{
  "n_head": 8,
  "head_dim": 96,
  "d_mlp": 3072,
  "norm": "layernorm",
  "rope_base": 38100.0,
  "bias": "none",
  "init": "normal",
  "init_std_up": 0.0193,
  "init_std_down": 0.0,
  "lr": 0.00526,
  "lr_mult_down": 1.5,
  "decay_shape": "linear",
  "batch_tokens": 131072,
  "steps": 6144,
  "dataset": "wikipedia_en"
}
Each number is 200 + 30 x the weight over its row's rms, rounded and kept within 0 to 999. Layers, rows and columns count from 0. The size before them is the row's rms in percent of the matrix's.

# layer 4 MLP gate, 3072x768, rms 0.0503, rows 200-248, columns 576-623
097,181,247,180,143,205,163,176,160,225,185,210,188,214,278,174,152,221,264,203,191,200,237,171,137,199,191,215,162,235,218,242,168,172,238,199,200,206,205,195,204,230,200,254,254,198,234,238,189
102,197,159,193,216,238,179,233,199,152,206,185,191,217,178,224,188,208,181,229,181,214,191,183,187,188,170,258,238,201,194,146,232,190,251,247,188,157,203,206,203,166,211,209,204,190,208,218,140
100,205,173,207,228,233,226,185,170,223,170,183,217,186,202,161,211,187,236,215,161,215,201,188,227,164,228,232,260,218,201,253,212,199,205,231,182,231,166,164,171,248,217,217,199,231,168,157,184
101,170,225,221,246,164,188,163,185,220,209,219,222,197,208,228,233,207,208,206,215,171,189,262,220,155,205,232,189,188,215,208,159,248,190,220,186,184,169,184,165,202,145,187,198,223,226,229,216
103,240,185,209,220,178,184,184,182,178,230,159,261,197,174,178,234,209,173,214,264,154,197,184,213,250,172,205,188,193,154,191,213,212,203,197,195,208,208,214,212,185,193,165,155,208,202,143,218
098,203,218,179,153,155,122,212,208,215,216,240,168,202,188,220,165,174,157,223,175,266,219,189,243,134,161,184,155,219,215,188,223,216,224,198,172,217,213,206,228,169,249,176,181,159,182,203,176
098,201,195,215,261,176,120,178,194,199,203,151,198,154,241,194,205,215,194,224,235,181,180,229,157,300,181,191,217,242,231,209,259,197,238,231,240,213,275,139,209,244,172,229,144,212,198,236,179
119,166,223,209,193,144,185,211,191,204,163,175,167,192,214,138,236,163,196,158,193,189,207,227,231,214,200,162,193,165,225,194,229,196,200,208,192,200,216,212,200,203,191,208,143,215,190,171,174
101,199,196,150,251,178,206,243,184,222,188,196,187,172,190,174,234,227,228,145,224,183,209,195,168,194,210,219,210,229,250,184,152,245,154,159,233,189,243,190,191,187,153,181,231,196,236,207,189
105,213,180,155,210,235,240,181,199,249,135,153,246,195,214,193,191,270,222,190,236,221,172,235,221,203,175,200,190,226,142,143,181,190,206,226,185,238,172,222,181,148,183,219,214,179,167,183,248
098,175,122,218,163,188,205,200,206,254,227,199,144,247,166,156,227,199,238,157,226,246,265,230,174,198,193,193,247,152,127,218,205,170,202,222,220,173,180,215,190,136,180,239,142,194,199,182,201
104,199,226,202,198,202,185,180,230,206,250,219,186,189,187,229,158,229,240,190,199,173,196,174,241,192,214,224,233,259,146,230,223,155,213,224,240,200,181,160,236,209,212,184,185,210,198,205,182
102,218,164,154,176,194,196,219,166,215,187,224,172,216,218,223,236,241,162,211,153,176,178,227,236,200,175,242,159,215,189,227,204,224,268,162,200,210,197,207,218,262,194,142,176,238,208,148,240
099,181,190,151,191,204,236,153,124,171,184,214,201,147,222,199,228,227,173,260,248,196,213,196,185,170,231,155,189,198,218,188,221,259,209,204,183,222,202,199,210,202,204,167,178,247,234,193,225
099,231,187,205,121,187,229,231,234,234,205,190,206,154,262,179,188,203,299,205,195,180,231,185,219,202,204,168,243,138,155,246,201,170,186,215,219,214,226,171,202,203,203,186,186,168,198,215,185
094,198,246,199,159,179,244,202,197,213,206,215,159,231,218,219,218,215,239,149,173,98,227,224,212,193,221,193,260,165,184,204,301,213,203,188,194,239,219,201,212,200,209,205,217,214,187,247,187
093,184,187,232,170,228,207,209,204,187,199,205,172,207,226,190,214,201,188,270,199,219,180,235,162,219,157,203,149,203,345,214,175,157,214,229,261,208,213,212,276,173,204,214,212,210,162,213,189
099,208,187,148,182,216,267,248,206,268,225,165,208,246,179,172,258,170,150,224,205,206,169,212,229,205,199,202,204,157,201,172,210,195,180,236,182,213,176,218,174,167,187,223,233,274,194,169,219
097,215,173,160,163,217,166,223,189,195,220,177,193,255,193,208,131,217,199,166,194,192,224,180,184,252,202,259,167,243,150,215,196,227,176,154,216,255,180,157,181,198,215,195,184,228,208,164,211
101,211,232,220,216,206,203,176,243,219,257,154,197,221,227,184,176,185,170,193,183,153,202,221,200,186,252,223,216,219,173,193,202,236,195,205,189,223,199,170,186,211,159,139,142,197,221,215,219
099,175,202,213,223,246,149,158,165,230,225,164,206,167,180,229,217,159,228,158,193,184,222,184,198,223,188,178,211,255,217,227,199,188,219,232,194,213,192,199,182,156,209,229,156,234,212,209,216
102,181,206,174,177,223,183,215,181,196,182,212,197,230,155,224,186,170,185,185,176,198,181,175,187,210,203,161,190,192,221,218,145,202,175,196,270,214,205,206,226,195,198,207,148,216,168,211,115
098,204,155,202,187,177,212,241,174,221,192,150,230,176,201,188,293,219,166,220,171,230,195,138,230,245,239,184,211,183,195,248,212,213,200,202,218,180,177,176,174,177,233,191,208,189,170,221,187
095,215,196,173,203,163,175,222,211,177,154,200,232,246,235,223,205,187,174,233,223,213,172,178,197,224,188,193,110,158,205,219,246,257,215,168,196,184,185,187,213,202,207,204,171,246,212,175,216
101,190,161,166,180,217,188,227,238,171,165,165,185,173,181,151,176,143,196,152,225,187,181,209,206,222,211,187,227,185,212,118,242,215,226,194,193,205,249,168,189,233,241,209,165,180,179,191,284
099,195,193,169,179,175,169,239,218,142,217,164,212,206,170,163,174,207,204,167,198,259,186,182,244,161,199,238,204,211,188,168,186,181,175,172,168,199,200,219,208,173,208,164,230,180,206,222,204
101,183,208,205,186,230,226,170,285,217,180,223,188,206,239,181,133,216,203,228,168,196,253,234,162,199,227,226,177,198,159,219,208,206,235,141,217,206,215,198,215,211,234,190,187,222,228,201,185
097,208,210,192,138,261,203,223,118,132,226,198,257,198,199,169,235,208,187,167,190,188,224,160,245,175,192,243,154,258,168,140,198,234,224,187,171,189,155,161,216,202,181,167,169,207,225,207,223
101,197,224,179,229,190,242,137,242,221,221,220,217,164,149,234,228,228,224,197,165,215,180,186,188,198,264,193,149,243,181,231,214,188,183,235,155,195,217,220,246,234,176,218,244,216,223,252,250
098,144,200,251,222,232,179,197,182,196,246,222,249,201,197,175,219,237,195,173,225,169,181,198,207,179,132,246,230,201,211,210,171,186,190,185,212,181,201,160,192,194,152,128,222,270,220,172,176
102,205,144,155,194,142,172,195,189,242,220,168,158,179,193,190,231,263,186,207,221,254,168,217,171,189,180,214,198,167,149,238,180,200,236,216,219,183,195,173,175,162,237,178,187,143,158,224,208
102,169,186,185,237,179,217,181,231,174,221,228,170,178,217,221,234,199,180,231,252,156,175,227,180,196,150,231,245,197,171,187,203,188,202,249,146,200,163,146,204,151,222,183,194,206,252,291,159
105,223,195,222,148,214,250,223,205,212,198,204,196,202,163,132,209,245,214,191,214,196,171,221,203,219,154,218,162,216,185,206,177,167,167,182,211,209,222,209,185,205,116,207,200,201,129,222,193
100,185,234,192,186,240,233,197,192,192,193,213,217,192,152,195,222,202,200,181,196,220,202,198,229,158,185,230,151,231,183,216,215,169,182,173,235,244,185,241,266,199,227,170,182,194,211,193,207
096,208,194,167,206,223,237,199,251,157,234,179,186,189,164,191,202,144,179,224,201,206,166,240,160,204,206,250,230,223,213,214,137,186,188,214,195,185,187,209,196,201,235,241,197,170,216,215,188
096,125,262,205,212,182,216,227,229,182,242,178,187,255,191,210,184,170,235,234,163,211,184,233,184,225,206,212,234,209,199,196,215,190,208,237,196,170,223,204,175,201,184,228,161,220,146,186,186
096,227,232,273,218,156,165,192,204,201,173,189,230,260,192,219,231,192,194,96,188,245,238,201,250,212,246,240,190,152,175,211,196,181,213,194,154,203,210,198,156,176,152,173,223,224,141,247,205
093,127,231,176,221,241,233,161,235,227,164,157,188,211,228,209,228,281,216,230,206,137,169,200,224,224,161,189,256,186,237,182,158,222,201,185,234,219,194,161,199,235,243,207,229,243,235,162,246
096,161,142,217,231,199,205,142,186,203,212,206,218,150,185,175,112,181,157,181,191,212,192,205,197,240,158,201,225,159,252,270,171,218,238,234,270,203,177,168,251,157,230,201,165,249,190,226,172
097,163,152,242,218,220,180,180,236,228,151,179,210,247,214,237,192,197,209,203,184,222,179,209,191,179,132,210,181,215,172,184,258,186,161,192,177,264,206,234,151,137,187,197,216,238,194,220,208
102,179,142,221,212,202,222,274,213,199,200,183,226,175,203,173,199,175,195,221,213,146,210,180,211,187,152,168,194,194,164,241,153,169,202,238,191,237,128,164,199,252,240,212,167,222,230,235,194
102,230,186,192,212,226,165,192,195,164,168,233,194,195,219,179,219,224,229,133,191,198,216,201,196,163,192,189,243,183,192,200,163,172,166,175,225,243,238,208,247,200,186,260,198,195,212,179,218
100,146,162,185,251,253,196,192,194,183,167,221,195,199,234,231,219,237,226,264,170,219,195,249,238,247,223,181,188,195,196,225,192,248,201,177,111,246,148,211,184,198,168,198,247,215,205,196,221
096,267,226,178,242,163,230,189,156,151,151,159,175,186,176,158,276,160,168,154,208,182,276,266,159,232,203,180,178,222,205,179,224,228,196,176,217,191,236,137,233,153,175,186,133,292,207,198,214
096,209,222,202,164,241,204,205,211,262,167,223,200,151,215,237,216,220,199,179,229,197,186,186,204,148,169,218,185,226,149,208,223,261,229,263,157,186,218,210,193,188,182,175,197,206,151,106,169
096,244,198,165,222,182,211,236,172,202,221,264,168,186,187,219,233,229,150,184,244,238,218,173,207,206,154,211,198,163,261,209,207,188,194,208,222,169,131,208,196,187,163,197,241,181,191,200,200
101,201,189,167,232,226,228,192,204,207,183,202,230,176,220,229,187,173,194,181,196,140,198,227,195,177,207,217,177,179,209,193,196,196,259,224,235,164,211,246,200,206,205,215,157,212,190,166,163
096,254,153,174,194,215,141,185,138,213,190,214,230,131,203,194,207,147,213,210,205,217,220,224,205,191,209,208,231,200,220,202,171,225,217,216,226,241,221,236,198,162,178,213,200,197,144,286,209
101,183,199,193,183,208,244,180,223,215,210,182,203,215,162,225,230,240,228,172,256,154,183,182,207,204,190,187,182,230,247,200,210,175,219,182,222,227,170,193,239,184,176,201,221,187,192,167,257
# layer 4 MLP up, 3072x768, rms 0.0524, rows 200-247, columns 576-623
096,147,172,157,197,235,189,198,151,198,165,237,199,231,246,237,251,186,145,234,253,200,175,183,192,135,222,180,239,232,167,235,192,187,239,230,211,184,176,201,222,265,196,198,145,168,141,178,168
104,185,235,173,213,156,178,248,234,250,215,236,179,195,196,185,212,183,247,188,156,213,230,158,210,210,178,151,275,210,211,196,201,202,199,230,204,209,139,156,184,206,218,138,199,190,123,248,215
103,196,214,172,260,163,191,206,155,192,187,198,221,174,168,149,204,199,243,186,235,169,150,213,196,221,203,234,235,225,188,196,230,195,202,217,241,242,213,209,128,175,136,213,208,205,252,203,176
101,147,183,174,220,159,180,180,212,208,219,198,219,221,235,213,187,173,225,200,192,166,249,260,159,163,211,206,209,206,250,212,191,245,173,130,150,146,252,249,171,213,209,214,211,167,225,170,203
113,233,227,228,182,183,174,158,217,236,129,196,187,200,210,213,190,177,240,186,217,183,178,234,162,224,195,188,222,199,182,183,262,197,241,190,203,182,218,171,157,172,183,209,213,212,227,188,183
097,218,178,243,181,177,235,243,212,225,201,231,205,200,238,223,180,184,212,183,215,204,248,200,195,192,199,201,231,245,201,240,203,186,186,181,231,205,254,224,205,218,203,141,180,197,179,227,238
096,263,210,223,137,175,189,187,206,137,194,164,217,149,230,219,186,165,219,211,152,137,201,209,171,201,214,161,233,147,202,240,210,235,245,221,220,219,175,176,193,199,238,176,230,222,180,220,210
113,160,156,237,146,208,241,226,168,188,191,216,225,177,194,258,196,219,180,197,215,146,217,208,219,189,248,188,236,200,185,181,199,164,196,210,187,227,221,225,181,187,204,134,197,181,254,207,177
107,206,201,194,168,192,244,200,210,201,204,268,170,233,193,185,209,180,190,315,206,186,209,186,153,175,217,196,181,243,154,153,229,214,195,209,203,160,205,218,180,194,213,194,176,191,181,168,186
100,223,216,258,167,134,197,242,200,201,224,213,163,222,193,189,164,218,175,216,177,240,193,200,209,205,187,209,158,209,223,229,181,195,257,180,162,219,236,166,164,246,158,213,164,254,121,215,240
095,167,193,209,167,188,223,187,195,214,213,146,161,236,216,267,240,229,243,130,198,222,150,263,278,226,162,206,223,190,164,190,202,183,207,192,237,216,190,180,190,136,157,209,138,187,201,198,200
102,252,242,225,217,222,224,216,172,199,158,168,195,227,259,165,152,240,235,220,187,191,210,248,146,198,216,233,215,127,189,234,200,230,201,202,183,218,216,180,187,225,211,270,185,202,180,249,130
102,219,199,184,187,209,192,222,208,237,193,212,110,208,194,233,155,203,204,237,226,204,130,171,189,267,232,196,262,169,248,181,188,168,219,216,230,196,157,254,220,224,185,183,210,191,168,117,214
102,168,222,223,166,186,230,227,157,198,217,196,217,218,228,219,251,198,159,211,155,206,238,204,214,205,259,258,166,216,185,187,178,174,222,171,207,209,190,214,278,217,214,187,237,237,141,228,190
101,203,185,228,178,217,217,203,177,252,195,231,212,223,163,208,214,243,191,222,155,245,170,213,206,227,203,170,181,214,242,200,243,216,237,150,212,157,190,168,189,162,173,269,265,229,238,208,212
093,189,210,196,221,216,148,184,214,191,186,136,200,223,234,235,216,233,218,221,220,166,201,131,226,182,194,218,166,192,213,156,165,209,221,237,227,165,206,221,211,186,174,185,242,180,233,177,258
093,204,162,170,181,219,197,209,197,149,199,161,222,225,165,226,186,188,186,285,206,185,151,230,205,194,185,237,186,188,217,176,227,149,199,142,223,210,238,172,204,224,178,218,197,161,205,227,203
109,178,162,156,175,163,249,216,238,220,178,173,199,235,223,142,198,206,246,228,192,170,138,199,219,187,216,193,203,191,130,225,231,189,213,217,204,218,184,200,164,187,186,245,220,217,229,194,209
093,159,197,192,178,219,180,215,175,159,235,150,189,198,188,244,128,288,225,187,173,211,247,180,137,210,256,242,155,191,150,189,172,206,220,127,196,237,182,156,185,213,233,200,190,272,236,218,185
099,158,158,222,174,222,195,195,143,201,192,231,195,199,212,236,193,240,186,209,172,214,198,191,186,179,152,197,208,179,159,196,196,197,238,193,168,190,222,213,195,232,226,217,241,204,173,209,186
098,148,187,198,194,197,245,204,202,207,176,203,235,212,236,177,146,199,212,187,229,129,188,174,211,204,201,210,208,155,210,206,195,211,186,153,211,190,241,207,209,197,204,222,224,173,211,149,182
101,199,192,185,224,199,178,196,216,236,206,270,159,200,143,200,231,213,222,158,263,213,210,228,184,203,210,201,225,197,200,204,214,168,131,194,175,175,174,212,234,277,206,211,223,229,234,190,184
096,205,236,184,204,197,192,197,242,246,187,128,204,238,220,147,172,222,191,212,171,232,242,222,185,209,187,187,198,161,189,177,209,208,222,218,249,165,219,212,191,146,189,232,221,216,250,214,196
095,183,172,201,261,220,182,184,243,188,202,217,180,222,139,161,249,233,140,186,225,222,200,162,199,169,155,146,239,184,146,178,171,206,177,231,197,158,206,177,193,196,217,213,192,202,189,180,216
100,184,194,211,178,197,202,171,219,136,239,163,178,166,240,249,246,199,225,212,163,183,190,175,192,248,191,207,247,153,215,176,200,183,171,143,163,256,202,177,239,222,196,179,186,258,159,186,201
095,138,196,169,175,247,234,146,205,154,200,199,233,226,206,154,252,225,233,162,163,220,222,160,188,157,210,193,186,181,228,184,234,162,150,178,177,191,262,151,182,190,242,214,201,209,223,257,214
100,251,183,200,217,208,219,210,222,138,247,191,263,156,228,176,160,205,203,170,172,203,243,164,284,187,184,182,189,219,244,175,174,247,227,194,158,245,236,234,169,219,218,157,193,238,168,199,228
102,206,144,180,177,198,223,197,213,215,192,201,220,164,187,246,185,165,229,206,249,229,133,170,193,181,192,203,253,177,213,268,233,157,228,217,223,225,202,244,120,236,212,205,220,191,188,151,138
103,206,152,161,168,208,138,147,195,231,210,256,141,201,194,202,188,221,172,161,130,249,191,204,184,237,189,145,217,161,193,201,203,147,226,209,220,148,198,208,176,218,205,182,189,175,177,187,145
104,192,193,210,236,211,191,178,166,193,227,193,241,222,191,241,148,176,203,174,168,159,183,182,177,225,169,223,183,193,241,188,186,175,180,239,229,221,178,209,222,238,170,183,218,232,241,196,193
105,241,250,218,219,169,209,201,205,171,166,208,210,207,222,142,186,196,213,273,216,144,185,189,201,180,217,226,167,181,167,212,190,192,259,195,224,210,188,167,181,220,222,194,167,212,218,235,193
099,143,213,147,205,169,171,168,181,159,219,217,166,211,187,202,189,244,233,213,249,178,212,251,210,236,168,218,189,204,201,194,149,163,232,192,222,176,225,258,200,210,183,204,158,199,212,181,183
108,270,143,192,229,158,187,180,153,224,156,178,226,193,194,163,215,136,200,186,222,203,182,256,203,239,206,235,254,184,232,189,200,201,195,178,197,206,232,200,194,257,177,209,196,171,199,163,205
103,187,221,185,213,179,192,207,194,195,219,206,224,201,180,221,183,166,202,220,187,227,191,171,217,238,176,189,207,203,221,185,121,210,171,219,256,214,239,165,192,215,206,174,212,162,241,192,166
093,207,237,220,200,154,197,218,241,231,213,222,207,211,223,270,258,119,230,234,241,175,202,168,258,194,165,199,192,263,189,232,207,198,253,152,229,221,210,144,234,151,233,167,187,188,199,216,163
097,212,164,207,166,210,170,178,207,230,218,231,277,219,222,187,189,222,188,189,235,162,169,223,192,204,290,213,193,216,230,208,248,130,194,227,161,194,190,187,161,218,181,170,211,255,220,193,206
095,173,210,224,203,228,216,175,225,145,212,168,199,217,190,167,233,162,200,201,206,231,207,264,150,196,261,200,175,169,187,192,186,201,184,195,169,260,203,198,210,160,171,194,200,209,154,220,183
093,158,253,237,143,227,222,165,219,185,184,176,271,239,175,154,195,144,139,191,177,216,236,237,185,187,175,160,195,204,227,201,196,217,191,195,195,171,189,169,186,159,176,157,214,197,184,178,160
102,177,176,218,193,185,186,185,196,192,214,248,201,195,180,181,145,194,207,135,225,238,166,196,213,253,202,204,205,240,222,237,226,254,221,190,236,197,175,172,248,167,219,235,160,198,162,156,194
104,200,222,150,170,214,215,216,194,213,211,249,226,189,177,179,230,229,202,190,151,193,207,215,216,213,196,177,198,254,214,171,229,164,224,226,204,157,210,232,229,284,163,213,198,192,178,157,218
099,212,216,257,175,213,213,163,163,180,176,191,212,185,214,194,183,268,186,179,261,179,221,250,211,172,257,223,220,193,221,191,217,234,165,214,233,224,165,223,163,182,198,214,205,245,206,210,170
100,177,198,196,200,189,130,87,142,176,186,243,169,230,210,199,196,230,198,188,212,209,202,186,195,227,172,189,244,200,190,196,198,229,239,158,214,230,158,165,198,238,283,195,227,161,188,159,200
099,157,174,196,217,175,193,205,211,185,215,193,218,191,190,231,217,167,215,207,189,200,168,210,186,187,221,169,221,177,166,241,203,228,170,163,178,200,208,173,192,186,213,197,182,174,236,148,227
094,182,254,174,213,237,221,175,129,196,160,161,144,176,166,278,153,169,207,225,235,126,220,209,195,161,218,208,240,195,207,246,213,120,208,161,145,221,161,228,198,167,243,200,194,233,171,217,157
103,153,171,230,149,186,198,195,190,228,233,191,244,153,245,164,176,204,229,171,195,207,238,177,270,200,257,204,235,196,167,176,219,168,207,135,180,255,232,219,169,160,211,236,224,179,229,266,168
097,242,216,223,157,234,232,166,171,165,166,203,158,223,239,196,203,143,190,118,225,211,190,191,229,225,162,177,194,164,224,189,216,210,190,217,196,269,142,233,234,185,166,169,209,169,203,224,179
105,238,173,174,234,229,214,208,168,205,219,237,189,179,177,192,164,217,174,125,229,179,212,172,187,204,212,210,145,181,183,252,203,184,243,222,194,188,172,197,212,168,180,181,184,190,154,168,227
099,196,200,238,207,187,199,205,205,236,160,190,143,221,215,209,206,175,255,153,197,187,139,255,229,187,214,161,155,155,246,208,212,145,201,218,208,233,259,189,190,209,257,184,161,157,219,157,216
# layer 4 MLP down (transposed), 3072x768, rms 0.0355, rows 200-247, columns 576-623
096,256,234,139,221,189,241,196,252,235,184,230,199,139,209,200,221,216,216,191,201,262,198,199,224,180,198,198,201,206,227,237,145,152,233,166,223,222,182,209,229,205,178,179,204,205,231,138,198
102,177,208,143,153,190,169,196,194,201,167,175,213,207,200,202,228,266,185,209,163,208,247,185,218,240,213,223,206,239,219,190,233,197,173,213,200,209,191,153,161,181,193,210,227,215,174,174,243
101,241,242,220,221,171,168,211,208,207,178,200,196,190,238,164,213,190,173,251,200,216,198,205,173,166,177,153,180,232,189,183,229,225,200,204,171,169,193,214,173,229,158,202,185,243,237,215,221
100,186,188,218,217,212,175,183,245,203,205,263,202,178,190,184,249,269,236,163,171,249,215,235,231,198,208,206,234,178,206,227,194,193,230,191,162,212,259,217,222,147,199,181,209,193,209,211,191
108,182,151,188,176,181,246,167,190,192,217,176,169,237,241,252,212,220,234,228,220,244,206,206,157,197,166,168,181,205,222,232,206,161,255,214,209,154,185,196,233,203,199,239,214,205,226,164,243
100,179,226,148,199,225,211,246,141,199,192,229,177,187,161,200,200,194,198,230,224,267,191,198,157,191,185,210,171,195,181,223,235,209,249,181,265,157,219,217,149,222,198,241,157,205,181,259,238
097,199,213,203,202,212,193,175,211,205,254,147,187,253,219,214,221,254,207,182,195,192,210,217,237,203,175,166,233,234,209,156,208,225,159,200,145,239,301,216,169,243,192,213,238,219,180,196,200
113,207,215,196,205,140,245,235,207,198,237,202,231,173,209,198,202,201,230,211,230,185,249,169,180,130,223,206,265,223,179,170,269,254,192,229,217,184,188,232,131,177,167,219,177,211,213,222,207
103,190,166,178,159,194,240,231,290,197,232,243,182,195,224,171,164,221,227,198,203,228,220,181,202,161,149,219,170,201,214,178,168,191,239,129,196,185,252,183,206,217,223,143,181,202,195,156,209
102,215,191,225,231,172,195,174,184,200,184,245,199,223,184,187,191,208,212,185,204,196,183,186,233,179,239,224,236,150,226,202,280,207,178,236,185,225,207,209,214,204,194,203,225,144,153,182,168
097,161,230,283,196,202,176,217,200,268,208,148,241,213,193,177,178,210,216,172,181,195,192,176,215,179,224,175,241,213,202,195,236,172,216,181,237,254,187,192,142,167,189,211,251,169,249,160,241
102,229,242,189,237,242,163,221,182,176,205,189,154,201,232,241,172,203,231,202,141,213,191,173,230,177,204,201,194,266,193,184,217,227,229,218,197,182,209,204,211,273,200,179,169,217,198,191,227
102,197,227,187,204,266,235,201,225,218,182,256,232,160,238,246,177,208,198,192,153,175,220,225,198,231,208,180,168,182,144,249,188,200,226,194,123,138,184,195,198,151,240,181,213,212,187,140,219
103,196,186,256,230,149,234,161,218,202,240,228,196,208,172,190,191,205,201,180,179,188,232,241,205,231,189,241,212,175,215,230,118,234,244,208,237,190,186,199,176,221,198,149,160,151,222,172,238
101,181,159,161,184,196,219,197,207,171,218,165,168,192,193,197,220,182,182,145,222,213,140,196,220,206,194,241,200,239,145,196,210,218,183,216,200,201,209,168,214,225,214,198,228,208,144,195,269
095,243,185,220,309,205,176,170,152,192,204,215,254,238,191,171,197,170,180,175,213,197,206,208,260,200,199,222,192,195,233,209,276,240,196,227,178,162,188,169,166,241,238,217,217,171,207,178,281
097,279,187,157,222,207,199,250,194,206,216,210,222,254,175,178,232,238,247,221,224,178,255,171,215,150,148,243,155,213,150,224,205,170,214,188,144,146,195,196,210,221,233,176,226,157,188,155,210
106,224,210,170,247,186,198,169,206,207,190,220,196,186,240,166,168,218,205,180,183,172,260,203,181,142,241,199,199,167,151,224,177,217,170,226,224,197,207,197,209,231,158,213,189,188,183,186,179
099,204,146,235,197,189,242,253,203,194,220,206,168,200,190,214,157,226,189,207,215,244,246,182,155,190,216,187,184,158,211,234,214,223,187,172,164,162,169,224,192,205,211,182,185,173,210,221,192
102,170,174,212,179,174,237,165,184,166,162,257,189,243,235,185,234,151,194,208,204,264,184,238,213,232,159,185,159,226,248,195,217,204,236,222,198,194,186,191,187,198,193,188,165,224,187,230,206
097,177,200,244,174,169,180,174,214,211,206,176,214,205,247,216,243,212,221,218,224,187,206,139,148,216,202,166,212,196,217,195,160,180,184,184,227,194,161,173,238,202,221,209,188,232,198,222,171
101,172,232,160,208,185,211,213,184,212,192,203,195,192,197,129,186,197,220,231,215,196,205,196,176,235,222,150,163,167,219,159,142,174,195,172,245,241,218,171,211,236,156,159,206,222,236,176,178
098,236,228,175,210,210,172,214,192,214,244,192,184,175,241,202,273,202,179,213,191,193,188,164,219,199,210,213,158,157,171,175,198,223,165,203,205,223,174,232,197,251,199,172,138,154,179,191,198
095,204,174,203,269,244,189,205,229,167,257,231,129,188,177,179,246,167,206,192,200,209,121,172,184,224,234,144,207,224,207,201,252,169,186,197,214,189,234,223,147,217,205,222,221,229,175,229,249
102,213,194,194,203,195,207,183,211,214,208,195,182,166,223,208,176,194,229,180,227,238,253,215,257,194,196,151,209,205,179,265,189,179,186,174,195,233,197,227,227,226,179,231,232,186,264,173,217
095,198,190,233,185,135,220,178,188,180,200,259,260,204,162,154,266,220,211,224,250,188,148,132,200,183,211,220,213,246,170,158,155,189,173,229,224,184,176,173,231,193,248,215,141,198,173,231,163
101,185,205,235,235,175,222,193,244,153,207,161,193,182,192,157,173,203,256,196,234,191,188,205,217,186,271,171,229,179,158,173,265,183,187,162,194,191,209,200,221,236,176,215,175,200,202,180,212
098,183,186,209,206,204,230,194,205,195,232,215,208,195,185,238,207,192,178,178,186,217,188,201,196,206,205,194,264,95,167,237,190,159,193,188,226,195,173,173,159,204,278,266,165,228,203,203,234
100,247,148,244,203,162,197,200,180,248,238,232,130,211,236,198,216,224,246,189,180,186,205,161,210,190,215,215,179,199,225,188,204,227,245,227,232,246,186,236,209,235,154,200,177,214,220,227,157
103,174,170,203,244,196,240,221,131,212,218,178,132,230,167,289,220,208,260,250,156,136,214,226,155,211,225,226,186,227,170,196,182,156,203,185,222,169,154,174,169,175,208,205,148,212,148,202,202
104,191,218,151,187,228,185,158,223,200,199,207,208,177,189,201,284,214,219,156,188,223,215,220,168,220,170,186,133,252,171,238,153,191,196,147,231,250,216,247,151,187,156,228,291,169,212,178,208
100,201,233,185,191,172,184,211,236,222,211,204,160,188,245,233,242,212,182,226,223,179,202,200,239,215,198,225,203,197,244,164,217,170,154,194,180,207,228,182,164,194,196,204,215,212,234,172,225
103,220,188,220,266,177,193,205,228,197,207,172,207,210,170,185,193,201,180,162,243,231,278,211,196,183,258,184,177,258,204,172,212,218,170,169,214,197,222,196,178,224,205,136,186,191,161,159,210
099,202,202,261,147,152,217,201,176,173,218,157,178,184,164,214,105,224,262,204,206,229,201,223,210,224,189,199,221,239,208,210,228,220,194,196,126,161,223,148,198,150,171,201,230,259,227,174,161
096,197,208,215,212,178,191,219,196,227,214,212,179,242,165,223,257,186,171,282,125,196,251,206,195,259,180,228,135,223,195,205,224,197,179,133,208,196,183,177,246,149,216,198,203,210,212,217,167
099,194,199,190,174,185,231,184,213,195,160,208,173,230,125,194,204,198,191,227,212,176,218,227,201,160,191,182,207,231,202,176,192,265,222,201,233,146,211,177,276,205,203,226,215,198,185,159,149
099,240,210,178,173,162,215,200,231,208,217,214,206,213,260,161,219,206,196,205,170,239,216,220,200,165,239,166,230,224,246,204,172,213,188,196,213,221,178,180,193,163,148,172,202,208,182,197,228
091,170,177,240,234,197,232,194,208,200,165,202,183,156,169,173,202,183,198,213,184,205,195,167,146,203,222,184,177,187,190,175,233,221,231,207,215,196,211,195,210,161,171,239,232,166,167,228,188
101,220,191,177,162,191,268,194,254,236,182,186,185,168,185,171,225,180,219,222,176,200,194,152,163,252,186,194,159,212,162,151,200,235,221,166,194,159,212,195,183,250,235,237,183,182,233,222,190
104,199,174,271,166,185,232,192,172,198,185,209,181,231,190,226,207,236,186,196,201,213,230,97,239,265,194,211,186,246,204,241,182,128,152,192,202,196,211,196,166,142,199,153,179,201,240,225,176
097,165,205,156,174,219,214,214,186,203,212,201,210,220,200,150,185,225,225,184,199,192,179,168,203,195,179,158,218,125,183,214,160,199,222,195,232,201,241,197,236,193,217,181,215,193,203,224,167
099,153,215,201,218,173,218,134,171,165,198,207,165,161,212,242,186,201,159,159,223,203,187,191,230,184,198,181,207,193,155,174,173,223,174,219,201,179,188,198,139,157,221,182,266,191,221,195,180
098,184,211,201,195,225,193,177,251,243,205,180,217,256,231,189,197,187,215,203,150,248,241,176,245,186,204,200,151,198,245,146,265,157,233,213,235,206,158,219,167,208,182,203,144,236,202,256,182
096,235,262,196,204,197,189,183,155,167,130,213,139,209,233,207,184,177,218,251,199,154,231,203,173,212,208,196,164,194,195,196,192,225,199,169,191,173,228,188,153,171,228,151,162,246,174,224,197
100,227,198,211,279,224,256,171,168,154,163,167,223,157,177,232,204,203,179,228,199,183,205,207,224,168,140,184,180,203,178,197,197,187,244,185,228,220,179,207,251,155,222,162,205,154,215,200,181
096,249,174,246,218,216,219,168,236,215,199,172,223,185,210,222,218,180,195,189,177,260,205,226,218,240,223,188,245,195,218,164,234,190,182,202,270,171,146,216,202,190,171,202,231,171,158,210,216
105,185,202,208,238,212,222,149,217,180,188,185,192,185,225,146,179,180,206,181,158,229,193,189,223,169,218,276,139,226,205,208,201,145,223,179,174,191,181,232,252,194,208,193,172,220,215,166,250
096,194,196,150,266,187,153,192,187,220,213,191,189,112,234,181,192,269,256,174,229,136,262,180,164,130,181,217,201,226,216,165,185,204,205,174,207,210,174,168,199,264,217,217,207,186,143,182,204